{"n_layer": 23, "n_kv_head": 1, "d_mlp": 1024, "activation": "gelu", "norm_place": "pre", "positions": "rope", "rope_base": 10000.0, "attn_scale": 0.264, "init": "normal", "init_std_o": 0.0, "init_std_up": 0.0491, "beta2": 0.95, "doc_mask": true}
Each number is 50 + 12 x the weight over the matrix's rms, rounded and kept within 0 to 99. Layers, rows and columns count from 0.

# layer 9 MLP down, 256x1024, rms 0.233, rows 0-7, columns 512-767
59 52 34 61 63 38 44 41 36 33 35 53 38 58 40 22 40 55 49 39 61 49 55 49 75 58 36 59 42 55 61 52 39 62 46 71 51 49 45 46 67 62 37 54 35 27 37 29 57 61 45 62 64 50 61 33 52 57 67 58 41 37 38 72 63 42 57 66 50 54 66 55 61 58 34 49 49 59 58 66 63 40 55 48 36 51 50 26 53 49 61 38 48 51 65 50 39 58 42 36 60 39 49 36 67 50 61 38 46 30 42 67 67 50 46 43 37 58 40 59 28 43 66 57 58 48 50 51 56 58 76 81 50 48 66 54 63 29 40 50 24 63 91 57 40 49 71 41 35 55 64 67 62 40 80 60 41 85 40 61 50 33 60 42 57 56 42 61 70 63 35 47 68 47 33 44 60 38 36 35 46 41 39 43 56 42 52 31 39 56 58 77 58 61 49 42 31 52 52 59 46 53 49 22 51 45 51 56 55 61 64 49 46 44 53 63 48 47 61 37 59 55 57 78 73 65 24 50 55 54 43 57 49 25 55 41 37 50 65 37 60 65 59 52 74 33 67 58 54 44 44 53 68 45 89 38
64 57 63 50 34 59 48 49 41 50 48 62 66 50 50 31 46 61 44 53 56 69 58 52 36 58 40 34 74 49 47 56 55 49 53 48 57 65 35 45 22 49 35 62 53 73 41 56 45 63 48 52 55 53 41 48 40 58 38 37 49 40 34 64 57 56 60 51 39 54 55 50 68 79 36 34 66 47 45 47 40 55 49 36 51 35 56 48 29 38 59 47 48 35 55 54 36 61 45 49 65 40 43 62 52 44 52 68 68 35 70 63 37 64 63 63 67 66 30 48 32 50 51 49 55 51 56 52 59 54 81 69 47 49 54 47 36 51 57 53 62 53 40 50 56 46 47 72 44 47 58 71 59 30 59 44 58 64 64 42 41 38 56 49 54 70 54 66 58 49 47 65 39 56 65 46 56 41 53 44 64 62 56 34 69 52 65 56 54 33 59 55 54 48 33 45 59 53 48 38 57 46 55 73 32 79 65 55 63 49 37 55 25 96 56 48 33 61 39 69 64 60 52 43 55 24 45 60 48 56 70 54 51 45 60 53 49 27 41 54 49 55 55 25 67 57 58 54 47 39 54 43 53 30 46 47
59 56 47 20 33 42 32 45 70 50 50 49 62 58 55 53 47 60 73 46 60 44 38 46 61 68 39 74 41 62 51 45 51 39 41 68 55 39 62 43 49 48 32 44 52 55 70 41 50 61 50 57 42 47 62 58 64 53 54 56 71 52 58 30 42 47 75 52 42 58 47 58 49 48 69 53 36 55 41 69 37 44 65 60 69 62 39 33 40 40 58 46 35 50 41 55 14 76 33 65 60 63 57 56 53 28 61 55 36 48 58 43 40 48 46 23 67 45 69 59 51 65 26 56 34 48 51 71 62 37 43 54 59 57 48 46 39 52 47 53 60 46 58 42 52 44 53 56 52 16 51 67 53 68 53 59 36 55 54 51 33 48 42 59 41 63 38 41 40 49 48 60 48 55 32 41 47 75 40 70 39 51 50 52 52 52 66 38 63 59 80 58 47 54 33 40 48 36 55 26 59 58 54 46 43 16 42 46 39 31 59 58 53 19 45 45 37 50 51 62 48 76 32 56 61 53 47 53 57 57 53 21 68 61 58 55 73 51 58 49 62 73 34 51 28 57 28 42 12 46 28 50 80 31 41 49
60 52 36 68 62 28 69 47 32 64 58 48 53 34 56 40 63 41 48 56 55 63 33 56 42 50 36 50 57 46 29 67 73 69 54 59 35 59 52 58 70 74 42 48 31 33 40 48 51 51 43 38 33 67 22 55 43 66 44 51 45 50 64 57 52 54 34 39 62 32 52 42 53 58 40 35 43 57 45 58 64 53 48 26 55 57 35 40 54 45 43 57 39 59 42 49 37 41 29 55 47 51 49 45 68 45 45 65 42 44 57 57 67 53 44 42 45 61 35 30 53 45 51 50 53 65 52 54 48 59 32 36 43 66 69 45 24 43 47 36 42 46 65 61 34 34 39 34 38 37 49 62 52 64 62 35 53 36 58 41 35 53 37 51 62 68 50 24 58 52 51 38 47 28 36 65 41 59 60 12 67 54 29 58 47 37 30 38 44 43 21 47 64 46 53 66 43 67 44 53 48 60 67 33 46 62 47 35 37 35 52 23 71 54 42 25 80 34 33 61 58 60 56 19 66 28 63 54 52 50 60 67 42 53 53 61 79 51 45 49 41 38 64 29 46 48 44 58 41 66 45 31 50 67 53 41
49 42 20 26 67 24 61 59 39 21 56 27 50 53 33 72 59 53 39 42 48 57 59 65 49 59 46 38 44 74 58 30 33 56 52 48 41 29 48 63 46 53 49 53 60 60 36 23 62 46 49 68 55 50 46 41 53 49 40 54 41 43 40 57 45 51 41 48 70 54 63 42 62 58 42 52 62 47 43 56 65 43 58 57 57 39 62 43 51 60 47 71 57 38 52 50 39 47 29 62 42 51 48 34 51 38 33 49 50 71 52 47 29 37 51 36 46 55 48 31 40 65 59 55 63 50 68 60 55 45 49 65 17 55 55 42 58 36 56 40 53 35 65 54 29 41 43 62 50 50 45 47 53 32 61 41 48 64 57 70 48 39 32 46 54 68 52 44 49 55 49 67 29 67 53 39 43 61 59 38 72 50 61 49 57 31 57 62 56 55 52 46 63 38 32 44 42 42 48 31 40 27 59 59 66 61 61 43 51 36 56 58 59 80 59 52 47 34 51 39 45 58 58 52 29 57 48 28 46 54 65 56 40 51 48 51 48 56 39 47 50 52 50 52 47 60 40 57 59 53 46 41 50 15 37 27
44 64 43 52 52 44 34 28 50 51 64 47 68 52 45 57 64 46 64 15 63 74 49 41 47 60 48 62 46 45 30 44 59 52 38 63 58 74 52 39 47 50 50 47 60 48 62 61 46 52 44 47 78 64 45 53 67 29 43 66 59 32 22 55 37 63 44 58 39 52 42 63 41 38 41 32 56 44 34 34 31 76 40 39 48 54 53 42 27 47 27 60 62 62 51 44 34 51 67 39 35 48 66 50 46 70 67 56 52 38 42 62 56 46 41 31 43 49 47 50 67 52 62 57 58 60 41 46 39 46 46 65 46 58 40 64 59 42 52 52 43 39 58 62 46 60 33 34 60 42 42 55 36 51 56 51 60 51 59 48 50 53 54 49 61 33 66 41 41 68 60 44 48 51 57 53 39 66 42 61 45 45 33 47 50 56 27 28 49 50 49 66 70 42 40 90 44 55 47 66 57 58 64 53 46 26 68 58 72 55 57 61 55 60 55 40 57 61 53 43 67 60 34 24 26 44 54 58 69 37 61 39 42 47 32 55 44 60 23 39 55 60 51 42 68 50 32 74 65 45 27 45 45 55 53 61
62 54 58 51 71 39 39 37 48 43 49 45 44 60 50 63 25 40 50 36 73 39 59 45 39 55 68 34 44 64 52 34 58 50 47 50 50 42 37 32 43 36 50 76 31 41 46 65 28 83 42 63 42 43 41 48 61 35 46 44 17 48 71 54 23 39 48 50 27 54 53 66 35 51 42 48 33 60 31 40 44 58 47 69 56 43 64 49 54 50 53 72 50 64 62 44 44 57 55 28 48 21 48 58 65 69 46 62 61 62 37 60 45 36 53 70 37 69 52 50 44 71 49 52 32 41 31 60 58 41 35 84 22 42 58 44 42 65 43 45 69 39 48 57 50 69 46 33 26 50 29 67 35 39 42 58 53 39 59 26 28 57 27 38 41 41 37 48 48 37 51 56 26 47 50 69 46 45 31 45 48 60 83 40 52 44 52 33 48 71 48 44 64 36 29 48 53 40 56 57 42 32 68 60 30 68 40 47 38 45 38 43 32 54 44 55 45 56 45 49 50 42 29 54 42 74 53 36 59 32 61 70 41 54 52 33 56 66 52 41 26 58 38 47 32 56 56 69 43 36 51 56 56 51 66 41
38 26 87 55 53 61 60 37 64 70 54 49 41 36 51 56 41 39 45 45 54 44 62 70 69 43 65 43 26 51 24 39 47 42 49 36 58 51 17 51 47 53 53 64 65 56 74 59 59 36 57 51 48 55 50 45 62 34 66 51 36 68 46 33 50 56 49 55 46 39 41 51 67 54 56 37 36 65 49 44 58 62 51 64 52 66 50 50 35 49 46 43 42 37 48 31 66 62 44 45 57 34 72 40 55 46 27 75 57 40 48 29 59 57 64 42 70 54 37 42 50 41 53 50 51 46 52 34 70 59 63 61 56 54 49 46 37 61 59 54 45 40 64 55 30 72 56 58 61 47 69 49 52 64 45 39 60 40 63 79 42 74 47 60 57 72 81 51 63 59 63 88 53 35 31 37 66 54 49 54 57 48 47 52 38 63 65 58 50 38 61 65 45 48 34 64 51 47 52 39 37 56 43 56 42 42 42 36 36 44 43 51 33 62 62 54 51 38 50 34 31 48 51 45 57 46 33 68 34 52 40 42 43 63 45 67 39 71 56 33 61 64 52 44 55 58 39 61 55 47 67 57 70 48 21 34